Weights of a small transformer language model: exclusive self-attention, capped logits.
Each number is 200 + 40 x the weight over its row's rms, rounded and kept within 0 to 999. Layers, rows and columns count from 0. The size before them is the row's rms in percent of the matrix's.

# layer 11 MLP down, 512x2048, rms 0.0567, rows 0-108, columns 1024-1087
109,205,213,202,155,128,209,170,246,148,256,165,183,142,222,233,229,190,195,209,150,191,206,212,200,171,252,102,225,169,244,229,200,144,206,217,207,240,161,246,202,274,174,158,211,189,233,173,243,136,194,145,235,238,178,229,159,220,257,250,206,143,229,207,92
122,211,133,234,268,196,173,93,270,205,214,245,196,248,250,181,255,228,152,239,222,166,178,190,183,160,129,175,167,235,280,190,197,235,202,185,209,197,169,150,197,227,276,233,213,188,209,266,188,305,201,221,229,309,264,186,200,192,196,211,197,188,195,208,232
107,199,272,194,271,196,244,191,143,214,264,79,151,188,176,208,187,209,196,180,203,202,208,207,190,250,181,214,198,229,239,173,167,209,133,191,163,184,227,245,243,126,165,195,298,142,212,158,234,133,203,259,178,320,206,208,177,221,162,175,164,280,182,132,267
117,165,200,138,301,134,103,221,229,193,216,180,209,134,138,163,176,181,217,189,213,191,178,199,201,196,214,168,245,208,160,141,230,212,212,216,221,250,264,246,176,144,236,258,135,236,232,158,159,198,201,142,172,124,162,233,168,168,235,160,157,180,181,178,176
099,258,199,176,179,332,228,159,150,238,210,218,193,181,208,205,226,187,214,144,146,200,163,187,176,149,211,179,207,227,174,216,176,185,173,238,214,243,245,160,211,234,180,237,114,161,210,171,224,250,195,189,175,168,215,269,241,245,257,202,182,239,140,175,177
105,144,206,203,295,163,183,248,240,165,181,166,201,185,157,207,173,182,194,212,189,219,222,196,167,158,180,250,213,185,232,165,224,195,227,237,255,184,182,198,147,194,109,193,186,151,167,190,143,252,201,244,184,232,231,179,155,231,243,145,138,119,186,242,240
109,221,244,203,302,217,237,140,175,225,251,204,180,237,172,173,209,204,211,154,151,210,261,212,170,253,149,215,223,191,240,154,221,237,186,215,266,190,195,180,269,236,227,218,152,194,178,201,202,247,205,298,184,259,145,218,202,199,233,186,207,164,247,229,168
112,228,245,216,349,217,192,194,179,162,191,171,222,236,267,156,219,140,228,134,202,227,215,201,262,155,147,145,194,226,154,242,142,106,156,265,248,165,199,205,220,247,231,242,218,260,197,210,183,112,204,237,204,282,123,242,160,162,242,214,215,192,250,197,176
111,227,212,207,230,211,268,248,198,234,214,265,229,206,219,262,161,242,247,178,265,204,153,202,217,157,109,241,171,248,169,172,189,134,223,210,198,172,178,116,180,229,208,178,270,214,252,204,224,228,213,223,231,175,193,193,152,199,209,199,223,215,211,200,170
111,185,216,192,102,193,126,116,145,229,247,168,170,168,186,184,211,182,203,181,147,154,227,200,159,210,272,145,202,230,176,120,227,251,212,170,260,173,220,203,251,217,139,194,152,246,171,246,229,145,199,225,183,84,164,279,196,178,244,229,187,191,219,183,166
109,125,177,192,224,237,205,208,172,191,200,192,160,222,190,237,191,203,209,250,220,152,248,183,131,191,197,184,133,205,220,200,221,194,229,204,181,176,162,247,195,135,195,143,158,183,219,153,255,248,200,134,237,126,243,134,267,190,207,245,241,216,127,181,196
100,192,152,190,83,263,191,180,192,141,236,206,137,228,211,183,161,164,237,164,157,161,209,230,144,166,211,193,153,204,214,171,255,193,161,234,138,169,224,229,192,293,176,231,133,163,219,180,170,230,205,213,167,166,251,234,136,225,222,182,132,143,192,238,238
099,195,161,248,141,190,198,208,149,191,186,207,179,196,234,249,213,196,234,194,173,174,95,195,216,195,127,249,218,223,117,209,195,231,178,215,233,192,195,142,210,140,222,179,226,294,184,207,181,170,198,194,223,240,199,171,108,158,193,145,190,185,123,180,187
095,188,170,195,156,192,263,192,215,236,204,197,225,264,186,210,186,275,159,102,205,228,39,203,139,137,153,169,238,204,248,210,235,205,144,224,211,203,170,197,228,213,254,176,208,265,185,189,157,179,204,226,140,187,222,219,144,197,192,247,186,268,233,250,249
100,214,195,208,163,242,162,187,224,270,238,176,193,173,227,181,197,203,179,204,174,181,203,213,206,179,189,225,245,181,158,272,225,258,147,206,218,233,187,188,178,173,163,159,134,169,203,188,221,283,201,153,184,176,140,201,229,239,132,148,209,260,205,152,256
100,145,211,216,198,177,203,216,217,199,243,188,202,201,192,199,151,164,235,212,241,234,220,196,287,212,216,167,151,229,191,197,226,151,146,216,84,284,225,275,242,237,156,183,132,239,258,207,285,166,183,178,237,144,208,216,226,208,215,254,175,210,240,201,205
099,225,198,194,188,140,198,172,239,276,202,111,253,282,252,170,147,203,232,175,130,201,179,178,179,155,166,268,157,193,145,177,164,278,132,148,166,148,204,217,215,229,159,243,228,240,175,200,125,193,204,194,227,155,194,210,193,233,180,283,153,267,180,153,178
101,141,228,232,166,185,198,231,161,198,194,196,237,280,215,127,197,194,216,194,134,227,218,200,192,188,199,203,241,176,132,226,196,165,130,218,160,175,128,213,263,205,180,221,210,204,219,262,217,197,201,215,157,208,231,192,210,200,163,179,128,240,193,133,177
098,184,145,225,205,265,190,210,218,204,221,281,220,202,235,285,218,176,211,206,235,170,116,209,200,134,173,182,263,134,255,110,224,149,187,214,179,217,215,159,214,159,220,165,197,209,227,153,231,273,210,189,194,157,258,167,293,225,184,179,205,170,232,182,181
098,218,244,172,97,205,173,143,246,256,213,179,160,207,169,196,179,207,156,147,227,187,217,205,164,229,229,198,194,253,186,195,186,209,287,208,212,113,193,124,57,183,116,171,247,191,240,211,163,312,208,224,146,113,254,113,126,176,78,180,112,197,239,200,279
099,200,175,183,166,214,161,199,285,196,206,206,193,241,243,213,175,147,204,260,283,247,222,194,180,194,325,198,225,194,191,181,229,160,207,197,243,228,154,201,208,206,146,247,251,184,178,166,197,256,206,152,241,114,242,185,158,164,222,128,244,200,221,241,249
101,169,272,211,216,264,160,258,187,151,156,238,219,232,205,224,224,153,221,166,175,164,219,210,243,259,276,222,171,161,232,157,182,213,216,229,154,304,193,205,220,194,330,133,246,206,152,193,167,238,201,132,210,192,248,196,212,246,233,197,218,204,219,208,216
099,159,174,194,270,201,217,193,141,192,207,230,222,183,203,195,201,223,254,153,159,185,130,190,229,148,210,250,276,190,221,156,274,227,198,155,179,235,154,178,176,156,174,216,229,237,153,155,210,204,193,272,171,186,243,202,264,209,216,194,249,199,145,183,202
100,244,135,169,248,188,245,288,152,246,234,261,213,160,211,115,214,199,200,233,181,233,174,201,234,224,107,230,291,190,271,172,182,208,227,184,207,149,219,175,140,274,192,181,166,244,160,153,175,296,200,170,226,147,169,228,248,197,164,125,170,210,174,109,243
102,154,207,121,209,174,223,136,201,185,199,171,200,208,215,231,187,200,258,177,183,187,189,191,235,142,126,241,199,198,220,179,170,189,132,199,152,166,210,211,241,113,174,207,195,207,186,127,172,224,203,150,134,219,164,224,116,202,152,175,155,202,129,175,195
097,242,234,192,175,117,206,176,207,171,272,223,230,157,212,202,190,228,230,179,183,166,183,215,271,157,168,193,156,173,249,229,243,125,116,194,230,234,157,136,140,196,131,186,266,151,219,258,249,276,188,247,167,185,219,223,187,155,197,180,166,228,188,247,157
101,273,272,175,216,201,205,265,211,208,238,164,168,119,214,248,144,119,221,301,186,180,180,197,198,199,245,235,160,280,182,215,190,123,247,197,208,102,125,202,200,137,194,209,188,191,223,163,208,141,190,197,255,225,240,258,185,239,141,231,262,155,177,270,186
101,112,197,222,196,180,229,213,214,239,206,228,155,175,189,211,204,151,216,239,261,177,224,206,197,267,193,178,224,202,193,251,251,216,148,215,201,135,221,145,215,238,195,199,182,222,222,222,221,267,206,136,209,134,180,210,114,215,234,122,227,203,182,212,204
097,208,178,204,249,185,187,202,220,246,246,251,210,187,119,165,234,196,251,141,168,164,191,210,183,206,252,227,154,301,162,159,152,221,143,224,213,184,241,206,264,158,122,235,168,202,271,243,201,213,195,181,242,244,175,171,146,321,186,226,184,186,186,271,191
100,159,152,156,216,228,259,159,236,222,176,234,246,179,187,188,188,143,202,216,269,167,246,199,215,224,176,202,188,211,260,259,146,228,154,149,199,79,186,159,149,188,131,170,242,174,179,186,182,209,205,170,168,80,111,174,174,233,261,220,188,154,154,198,237
099,210,185,229,227,214,227,253,187,124,166,231,222,275,220,193,158,207,250,234,241,257,276,198,214,169,171,165,190,198,116,210,215,230,141,200,230,160,212,193,228,258,249,175,317,172,256,223,144,230,193,178,167,191,182,190,176,205,265,200,306,224,230,239,200
102,207,260,187,319,168,221,212,196,263,205,164,188,233,169,207,245,181,274,238,204,202,218,215,193,230,242,275,141,245,179,206,207,205,193,163,203,172,138,197,238,231,222,183,150,195,266,173,181,202,208,256,214,228,259,190,173,160,228,209,180,241,179,203,239
098,155,200,169,239,174,193,252,210,221,214,90,254,180,179,196,180,149,177,172,208,206,206,202,191,129,170,169,189,242,247,264,196,178,213,203,230,182,144,207,132,289,309,206,167,210,196,188,206,205,204,170,196,171,168,126,183,217,176,190,206,133,221,204,235
097,237,195,219,266,138,198,162,187,170,258,155,184,200,228,167,163,190,253,189,251,227,183,184,207,140,202,205,215,158,155,209,201,144,127,206,122,158,179,174,133,147,189,222,199,226,205,185,267,157,212,195,189,251,180,137,149,153,256,187,227,154,197,256,142
101,155,209,190,173,187,172,167,203,201,174,244,224,206,201,172,223,221,201,292,212,197,195,219,245,211,187,198,230,191,257,237,275,117,248,181,235,162,203,305,197,180,194,207,173,201,188,176,145,180,218,210,192,188,226,218,321,192,237,247,226,198,299,188,159
099,176,162,171,185,198,173,326,160,220,151,243,179,263,229,227,205,174,179,214,215,167,235,194,193,203,158,187,158,243,130,195,218,143,203,194,170,255,197,210,258,159,166,221,213,190,194,195,81,199,201,237,180,182,205,262,225,230,269,191,176,146,190,261,202
104,211,187,216,208,231,171,193,204,199,252,156,200,242,195,242,216,195,277,177,186,215,258,195,209,183,156,220,206,177,152,211,181,224,234,191,116,209,193,205,200,134,175,177,133,182,162,208,150,192,192,216,158,135,230,239,243,254,232,197,284,169,232,173,206
100,194,172,208,261,161,228,245,261,254,202,185,234,190,182,275,168,197,240,202,165,221,193,195,192,220,202,232,176,257,244,195,147,242,156,187,153,192,187,96,175,181,223,218,157,236,174,216,156,250,212,176,264,219,227,182,210,199,256,199,217,183,236,254,224
100,217,171,193,202,215,243,203,267,216,153,166,111,166,191,151,151,216,262,158,166,174,198,204,153,193,106,182,165,237,221,170,187,137,206,204,179,174,142,217,286,171,175,224,185,185,240,154,153,164,198,209,212,146,215,194,227,224,207,251,242,227,216,156,187
099,201,252,215,184,290,192,175,276,162,208,167,290,222,204,206,224,149,240,181,250,242,219,204,202,124,276,227,290,173,210,195,192,224,214,193,156,233,235,148,97,231,241,225,203,210,174,189,252,188,206,181,203,241,174,222,173,258,216,174,235,225,183,208,235
096,193,170,237,239,201,155,197,232,213,216,247,230,227,250,215,202,176,197,151,211,183,272,209,209,117,87,213,199,143,211,261,232,186,257,203,249,136,162,172,185,227,194,213,259,146,184,182,176,162,205,257,247,116,242,205,209,208,280,210,259,105,241,195,215
101,279,255,250,141,251,167,183,195,235,257,193,172,180,162,203,172,228,234,207,198,250,191,189,171,151,216,160,189,285,220,218,205,242,180,208,176,279,241,190,194,207,122,188,223,244,129,174,177,265,200,216,206,205,187,226,167,191,195,212,296,121,209,166,256
100,177,230,204,189,189,177,247,251,216,184,263,277,245,218,284,226,249,205,252,175,224,205,215,161,177,183,135,145,185,234,205,255,145,139,208,206,187,211,132,228,185,165,174,168,258,232,140,235,134,191,143,214,264,160,148,110,198,162,143,165,269,231,143,155
098,178,211,168,183,233,155,234,218,228,252,286,204,169,194,185,194,202,222,232,161,183,208,203,166,175,260,218,200,230,193,218,275,248,227,209,233,183,148,180,195,213,167,173,141,172,229,178,174,257,198,232,188,166,220,218,160,200,155,148,223,200,275,220,101
099,192,196,226,247,193,183,276,121,234,136,250,165,173,211,198,198,229,191,182,364,240,249,213,229,190,114,203,211,216,231,228,178,234,232,217,213,184,233,173,263,222,170,209,240,258,199,197,188,182,206,286,226,206,153,223,220,229,169,241,194,268,180,174,135
098,162,186,153,233,202,270,160,203,242,279,249,225,278,223,192,219,202,113,276,233,269,191,205,221,183,281,189,192,251,248,192,189,215,234,228,128,189,179,276,226,246,225,240,200,202,178,135,140,201,199,316,135,259,221,149,153,195,214,199,203,232,186,203,201
102,241,129,224,229,199,253,219,187,194,168,123,224,211,278,220,216,243,190,141,207,242,202,194,270,197,209,219,203,258,232,215,176,207,134,195,197,78,216,101,228,291,190,164,191,137,305,158,173,135,208,206,292,222,231,178,190,184,191,218,251,112,182,161,214
099,237,217,185,185,188,178,163,168,207,219,187,211,204,169,125,204,156,229,162,157,213,193,192,202,249,120,252,297,169,198,207,216,179,243,190,148,264,253,267,279,152,172,242,178,274,189,176,184,205,194,174,179,186,217,199,187,175,196,201,169,199,223,263,219
101,269,307,182,142,253,231,240,104,148,199,271,147,248,250,177,209,189,191,240,170,205,211,191,170,161,233,184,165,226,228,199,189,181,146,234,188,163,191,193,246,268,221,261,260,174,194,220,224,228,201,190,293,162,217,167,219,229,114,223,195,202,231,232,165
100,170,253,229,145,253,229,213,238,210,214,208,237,213,180,241,189,241,162,190,220,171,158,193,199,232,244,246,182,120,216,231,217,175,216,229,209,266,171,237,271,240,178,171,189,201,233,238,223,108,197,197,240,185,191,176,166,191,233,173,126,294,133,251,120
103,190,161,174,174,173,224,244,198,104,223,212,159,201,286,217,216,231,160,104,179,162,141,208,162,192,168,242,199,277,181,242,193,237,141,252,183,105,201,127,248,222,147,199,213,187,170,170,189,180,198,255,125,180,194,214,196,195,219,123,186,129,210,184,186
097,216,257,165,154,162,177,200,280,181,213,186,161,246,236,164,217,240,265,181,207,157,170,205,167,223,236,240,207,214,184,209,113,284,196,178,199,221,170,188,239,221,207,150,192,228,217,145,186,125,213,209,210,235,160,247,173,186,205,191,189,136,206,197,182
097,224,188,191,175,210,241,171,179,280,193,155,268,221,272,156,207,190,170,209,182,183,166,185,168,168,164,259,196,250,235,156,203,192,167,198,207,184,171,162,181,318,200,214,219,270,225,198,209,157,198,208,178,177,206,242,239,228,218,219,144,139,195,218,199
098,162,138,197,118,222,307,242,169,243,254,106,214,190,268,196,237,183,159,214,197,202,193,197,181,235,263,209,219,193,138,210,166,180,243,155,233,164,188,234,156,227,168,203,231,221,229,180,259,205,198,247,243,163,174,172,199,233,215,223,128,248,242,196,185
101,203,211,228,211,190,191,249,188,177,167,230,163,128,197,229,186,188,191,228,215,228,212,201,300,241,206,154,221,211,216,196,189,225,227,190,242,238,204,162,215,183,149,251,209,288,236,180,174,141,213,222,153,202,145,198,192,185,220,251,177,191,257,240,207
099,263,232,203,114,227,201,256,195,230,200,158,216,261,210,232,197,189,210,191,95,150,154,186,241,171,139,157,249,187,202,197,255,235,159,214,294,206,229,235,245,238,218,214,260,187,190,212,220,255,201,239,187,217,234,166,243,178,192,242,132,235,182,241,242
098,177,196,192,228,161,181,146,180,194,195,108,160,183,208,235,233,193,262,322,171,110,320,198,216,158,168,144,206,118,253,207,210,193,278,212,200,256,155,206,233,224,192,153,267,257,215,194,196,209,200,144,176,279,242,181,155,192,236,186,254,186,263,166,225
102,182,238,228,196,113,146,181,186,90,202,220,133,169,142,110,198,131,126,227,223,238,245,214,230,280,215,175,182,208,141,224,198,154,228,236,166,186,174,185,166,199,195,171,239,219,238,151,197,172,209,229,334,212,186,187,115,220,215,127,190,126,205,192,240
100,229,263,219,193,210,198,153,178,226,154,257,235,243,195,219,198,162,222,197,117,162,208,206,211,224,93,183,255,291,163,207,163,208,177,172,240,149,186,230,220,193,199,154,223,133,121,198,205,228,199,210,226,157,260,255,172,215,210,162,133,120,198,175,168
099,151,206,234,189,205,208,191,252,214,251,211,160,237,219,173,172,162,249,194,212,196,265,204,133,251,276,212,228,165,136,211,219,178,209,209,228,197,140,227,238,257,215,132,167,162,173,245,148,175,201,172,149,200,206,208,177,232,167,222,230,216,222,157,241
100,205,188,146,191,133,193,222,252,200,189,206,227,173,234,268,212,262,203,200,186,178,195,209,188,134,213,197,144,172,311,163,258,209,126,218,202,148,233,117,166,237,246,197,244,290,249,200,210,202,195,193,246,212,223,185,246,119,232,295,243,208,235,213,186
099,175,227,166,266,240,163,201,227,221,245,83,138,147,215,207,211,141,220,230,236,154,196,206,207,196,262,83,209,265,187,181,146,166,209,222,210,190,284,164,212,244,323,295,240,200,244,213,225,185,200,219,232,201,156,152,161,242,157,209,152,165,193,71,205
096,187,163,212,261,202,228,146,238,196,150,219,186,201,207,222,180,218,198,229,175,183,228,195,165,255,221,220,100,157,171,187,206,253,194,174,170,188,208,138,199,189,172,207,197,208,200,211,198,206,209,217,188,149,137,201,212,174,106,240,181,117,144,87,219
099,217,188,167,213,278,190,178,158,194,207,232,166,241,220,171,125,196,203,192,205,236,163,188,204,189,282,160,338,260,169,167,125,267,167,206,238,168,221,241,231,151,258,226,179,222,152,166,150,261,197,169,174,137,228,223,205,173,196,243,239,269,193,184,266
097,260,181,164,197,246,158,170,189,202,244,159,172,202,173,208,215,139,245,203,143,222,235,197,212,249,181,252,219,164,213,182,270,223,178,238,175,256,218,163,262,267,213,175,207,230,146,218,228,239,196,197,158,176,127,227,174,211,239,263,150,205,177,263,157
100,160,203,214,197,97,165,269,250,178,190,217,167,126,211,203,193,246,211,133,209,212,227,186,171,180,239,181,216,254,229,165,160,161,228,182,214,215,154,272,187,104,224,154,204,219,231,180,244,230,209,208,157,168,191,207,155,214,202,186,247,148,174,249,246
098,175,161,192,194,161,133,220,188,181,175,173,172,136,150,177,200,209,230,114,166,210,271,201,168,199,176,192,245,226,217,156,141,184,139,225,202,195,138,170,205,233,187,197,191,228,172,236,165,215,206,184,203,259,216,193,127,205,174,170,141,177,137,221,199
098,198,242,220,161,187,256,210,230,187,239,193,223,215,230,161,206,227,240,69,216,142,203,212,209,170,227,230,122,196,227,180,178,223,186,214,240,224,146,212,211,188,113,214,213,222,208,211,152,195,205,212,144,165,249,181,195,122,202,173,232,255,245,214,163
100,140,236,186,225,229,178,173,224,250,194,228,278,178,189,209,197,205,159,162,199,232,237,194,244,199,228,202,178,158,174,234,140,201,181,205,206,156,150,254,173,187,163,187,194,167,189,220,202,217,194,306,239,186,113,187,195,220,256,272,293,229,160,206,192
098,179,232,182,221,156,159,223,210,195,105,210,218,255,170,274,199,230,189,269,268,228,170,198,113,224,191,233,213,171,224,208,229,296,227,202,202,138,129,221,261,191,175,240,229,168,148,186,221,211,203,204,216,234,227,199,186,169,189,202,199,162,252,213,220
101,132,172,157,142,219,213,192,178,150,196,184,150,236,197,201,189,213,208,140,188,187,156,209,170,183,276,227,184,219,221,212,169,197,190,207,248,255,182,224,180,197,180,244,256,215,243,219,176,188,197,217,213,162,207,232,190,206,264,219,208,148,134,157,241
097,207,179,166,205,155,183,167,196,281,212,172,220,166,223,157,229,224,219,237,186,171,230,204,228,217,243,212,170,239,196,238,218,183,194,220,223,299,206,259,129,151,200,230,211,188,161,237,166,147,204,198,257,225,160,182,245,189,169,219,114,196,149,210,193
096,301,200,148,208,177,203,265,196,278,223,280,120,163,209,141,230,217,265,234,151,123,232,195,198,189,117,203,305,186,167,210,247,224,203,216,224,210,199,274,181,217,192,214,221,191,206,202,147,241,207,101,151,262,213,277,226,214,168,249,304,198,235,123,154
098,225,251,222,148,201,115,184,213,169,216,185,173,179,213,216,168,181,207,176,199,164,172,187,209,182,211,224,267,198,137,221,186,204,187,232,149,179,177,278,176,255,167,187,261,182,206,202,120,160,202,249,240,127,213,159,233,210,230,162,265,249,188,165,174
099,221,257,216,198,300,145,222,193,181,147,200,253,271,179,229,238,173,253,194,267,191,175,198,223,219,211,172,151,173,143,251,129,147,248,173,241,186,173,217,250,202,144,144,169,204,266,184,150,288,205,314,189,218,211,169,160,203,193,213,220,248,199,188,176
097,295,246,158,196,185,212,184,176,215,163,264,185,213,162,195,179,144,274,195,186,196,159,206,197,236,205,254,229,167,138,174,224,226,149,226,150,270,136,214,200,200,199,177,153,254,188,226,188,247,195,118,168,195,219,212,192,192,183,187,139,128,193,172,168
096,180,161,206,191,271,176,260,162,153,223,189,220,296,170,159,171,179,203,187,132,212,245,173,172,228,253,265,145,194,230,181,194,200,193,213,234,239,133,176,225,159,243,178,189,275,193,201,207,233,209,122,200,214,239,229,124,230,174,207,222,238,245,172,227
100,186,241,192,92,150,198,119,234,153,192,272,205,203,199,197,178,214,174,179,231,211,217,190,251,206,209,282,146,202,218,143,144,275,276,229,177,155,139,186,146,261,184,202,123,136,185,234,247,162,202,138,254,209,150,214,275,191,193,285,129,188,184,201,186
099,199,230,172,123,123,205,190,243,221,138,185,197,196,216,167,172,221,233,256,189,202,229,203,189,240,267,236,164,175,189,231,218,245,170,197,182,162,168,93,183,249,212,123,199,200,223,233,215,201,201,206,64,237,229,169,279,163,196,241,285,235,229,174,247
100,194,189,200,256,239,167,163,216,260,241,203,241,154,260,203,207,184,203,228,250,207,231,196,204,183,222,133,237,214,211,220,159,176,102,199,172,186,317,114,235,192,197,214,221,158,170,206,185,231,201,142,225,194,226,173,168,257,273,267,217,205,215,171,245
100,222,222,179,223,230,225,193,186,255,189,216,183,239,219,273,200,266,206,225,257,223,214,197,182,213,244,188,253,233,238,233,229,244,199,238,179,285,205,263,161,196,153,192,204,206,243,159,146,236,210,172,246,144,162,150,168,284,190,246,271,246,210,209,189
102,231,225,219,213,186,119,220,180,189,176,273,250,188,225,227,189,259,186,185,153,208,209,186,115,266,229,263,117,193,156,220,217,205,293,214,203,273,194,253,147,132,237,261,286,176,220,163,244,145,195,214,151,238,168,257,193,272,211,153,244,166,167,162,166
100,202,102,216,170,178,193,194,275,208,272,168,210,147,206,237,204,167,262,168,177,219,189,187,225,283,154,196,92,208,239,217,287,158,233,209,198,148,150,170,209,141,193,216,237,178,233,151,159,216,187,82,272,274,240,177,184,221,228,190,248,257,256,221,149
098,208,211,192,181,217,217,252,219,185,206,183,133,135,209,205,225,214,220,161,244,191,179,212,188,204,275,139,187,148,179,261,237,218,255,192,238,194,161,181,210,252,249,232,263,205,216,234,232,211,202,142,181,158,169,220,147,143,272,136,181,212,245,139,139
104,251,215,243,162,167,180,206,178,165,232,211,215,164,168,249,214,195,214,197,224,258,145,205,252,178,108,177,159,202,149,256,188,170,176,182,209,123,192,176,232,237,298,197,192,145,228,249,222,226,197,148,174,163,150,200,257,238,158,211,184,207,172,182,270
098,204,208,194,254,255,193,101,208,199,231,239,157,159,184,143,197,232,230,222,150,190,162,188,188,175,178,214,221,268,206,205,182,247,193,161,194,272,177,228,158,178,281,216,170,155,253,176,241,146,199,163,270,198,242,257,250,195,272,212,199,206,256,190,213
097,247,326,211,222,190,243,254,259,210,256,213,209,201,175,222,197,212,190,182,133,231,181,196,118,214,238,138,266,169,262,204,219,241,263,200,225,137,187,173,169,223,223,168,213,168,162,256,273,190,210,213,201,179,166,235,197,192,218,209,210,170,187,222,198
104,220,195,229,158,232,234,250,107,209,148,152,138,168,155,219,146,279,161,229,212,164,239,193,206,192,205,172,180,211,133,172,130,204,242,190,159,213,180,150,164,163,272,190,206,191,248,211,237,262,191,165,86,240,171,246,227,226,196,243,228,256,197,157,238
101,245,200,205,220,167,146,187,265,227,237,160,205,149,235,205,197,176,198,194,200,214,259,193,183,163,205,211,207,167,157,217,148,209,171,154,254,164,233,179,191,199,123,198,229,229,220,176,212,170,185,79,223,214,224,187,276,155,161,193,153,222,212,180,304
097,189,268,187,155,204,207,210,203,144,207,192,251,239,200,170,207,207,186,125,125,233,145,214,155,180,259,269,236,174,207,177,257,177,213,168,159,201,154,169,207,162,147,171,187,157,224,221,253,177,205,201,139,156,173,167,156,209,203,173,163,212,238,208,205
096,166,190,200,272,133,304,183,235,133,271,262,217,200,297,195,222,155,189,201,205,169,269,205,238,253,287,213,181,209,212,223,273,147,168,224,158,200,219,173,165,266,238,132,289,228,234,185,231,158,210,203,138,236,171,192,113,227,212,176,348,215,202,264,211
104,156,259,174,95,95,240,154,274,162,205,171,247,183,216,236,212,178,234,178,204,146,205,198,178,227,298,156,189,207,261,191,243,172,164,210,224,198,201,151,208,213,240,140,207,190,215,227,200,162,194,172,131,217,248,193,181,215,199,204,160,202,178,233,138
097,242,242,198,178,204,327,203,128,204,197,169,184,184,230,169,176,189,148,162,165,242,245,193,171,280,201,241,261,228,161,201,180,203,247,187,237,243,182,223,167,158,109,205,171,219,249,219,203,156,205,208,230,208,220,218,272,179,255,192,169,172,204,164,203
104,238,164,224,207,120,243,216,168,157,133,232,62,226,172,173,199,133,151,214,236,212,141,198,165,195,144,191,190,170,180,174,239,186,152,190,151,130,181,311,192,241,223,189,254,222,218,233,236,208,203,223,250,263,174,161,188,181,185,202,200,328,236,236,249
101,162,164,193,219,219,190,262,195,198,184,175,211,229,190,199,210,177,143,196,223,137,216,195,243,209,163,196,191,208,158,200,216,202,215,234,167,244,141,179,179,181,121,228,215,237,238,189,172,180,210,217,209,177,199,159,171,215,189,213,197,240,155,217,176
099,264,225,203,176,209,172,214,178,180,159,106,248,191,250,215,189,172,171,215,144,214,130,193,188,209,201,150,212,213,185,203,235,161,208,193,188,141,198,228,259,117,224,221,223,147,175,134,195,247,200,156,200,180,245,264,313,163,123,217,159,183,270,119,221
096,164,256,208,87,148,170,234,186,153,256,231,225,227,192,224,182,171,137,178,108,203,150,199,148,203,179,164,206,260,225,233,148,252,130,171,154,228,151,227,225,193,278,238,168,277,150,195,172,255,186,254,237,166,213,166,198,183,206,282,158,165,241,216,198
098,213,157,207,242,202,224,188,201,171,281,206,104,246,215,251,220,205,219,123,198,279,216,192,180,184,126,162,231,247,266,199,140,235,164,238,209,258,218,115,181,184,175,232,235,166,168,168,222,190,202,238,190,167,174,198,205,169,222,243,163,194,163,268,150
100,143,276,173,154,224,250,128,292,223,201,190,211,183,193,187,192,197,157,282,112,189,235,213,216,222,132,112,189,219,216,208,194,238,230,186,219,271,196,220,266,149,160,216,225,167,249,172,171,177,201,165,188,168,138,239,140,225,275,214,218,193,212,124,224
098,184,179,157,226,246,201,239,229,152,184,229,210,196,199,90,192,222,140,176,189,164,211,190,125,175,238,225,197,202,178,160,266,232,158,188,238,259,270,232,250,251,272,246,204,251,198,183,192,175,207,197,185,186,161,219,128,214,164,233,212,145,204,237,231
098,267,198,227,173,216,166,148,176,212,178,155,278,213,212,162,237,192,226,249,140,237,243,205,222,140,132,151,223,240,201,208,162,174,238,216,192,189,248,216,155,165,211,151,240,212,212,221,248,227,204,180,236,182,218,210,212,194,170,157,200,202,214,194,197
098,168,225,201,228,226,64,192,168,198,143,248,114,253,175,153,236,62,196,181,191,183,211,210,236,215,183,175,172,201,226,207,91,129,222,217,260,183,228,199,294,238,190,231,149,219,181,217,199,155,202,228,175,200,152,200,213,242,150,175,147,191,164,169,209
099,156,167,178,226,223,190,187,191,271,328,233,191,202,196,220,184,155,244,214,178,146,167,213,121,121,295,217,250,238,191,185,237,167,233,195,237,207,209,302,173,214,162,235,173,175,244,183,203,158,218,180,157,248,233,222,201,221,84,174,190,223,186,139,200
101,130,176,174,182,207,277,211,156,156,227,202,208,190,284,170,219,159,134,217,196,248,189,200,245,199,159,213,273,188,187,250,147,205,211,148,193,139,223,242,234,175,203,246,188,203,298,154,170,141,204,198,204,180,180,201,289,158,179,172,298,148,196,177,258
098,193,162,246,179,198,188,167,220,196,186,249,189,248,218,214,164,167,178,215,239,183,182,213,192,234,262,162,163,226,184,191,195,259,189,220,106,234,199,235,213,245,160,126,216,263,153,177,235,282,199,238,308,207,188,257,155,199,277,160,253,217,159,153,204
100,210,235,217,252,122,121,232,213,229,134,203,176,223,198,221,179,190,238,220,196,196,225,200,191,226,176,249,185,254,272,200,176,197,182,212,233,254,178,219,208,242,343,186,162,220,204,236,228,153,195,182,167,150,262,150,179,123,114,232,234,153,227,235,223
096,176,156,176,201,218,211,127,209,171,185,171,160,227,237,275,216,254,187,206,265,194,259,201,192,191,169,251,169,195,201,170,176,137,207,213,170,161,163,223,240,193,158,197,212,231,186,220,224,128,210,235,187,234,200,229,269,147,233,129,273,42,232,182,163
099,171,221,176,198,202,155,199,145,159,189,221,160,219,164,155,252,182,68,160,160,168,207,199,247,190,256,189,231,219,179,231,165,234,143,181,188,167,207,208,150,173,191,130,158,123,244,225,106,150,202,236,191,212,193,228,182,184,291,229,198,75,223,152,213
102,198,211,159,265,250,188,231,250,255,166,146,211,209,148,203,191,243,175,256,173,243,198,203,197,205,271,133,220,220,180,175,169,212,202,198,196,135,219,260,199,146,246,207,221,222,221,227,176,236,199,231,182,274,185,226,98,190,156,186,236,208,205,236,174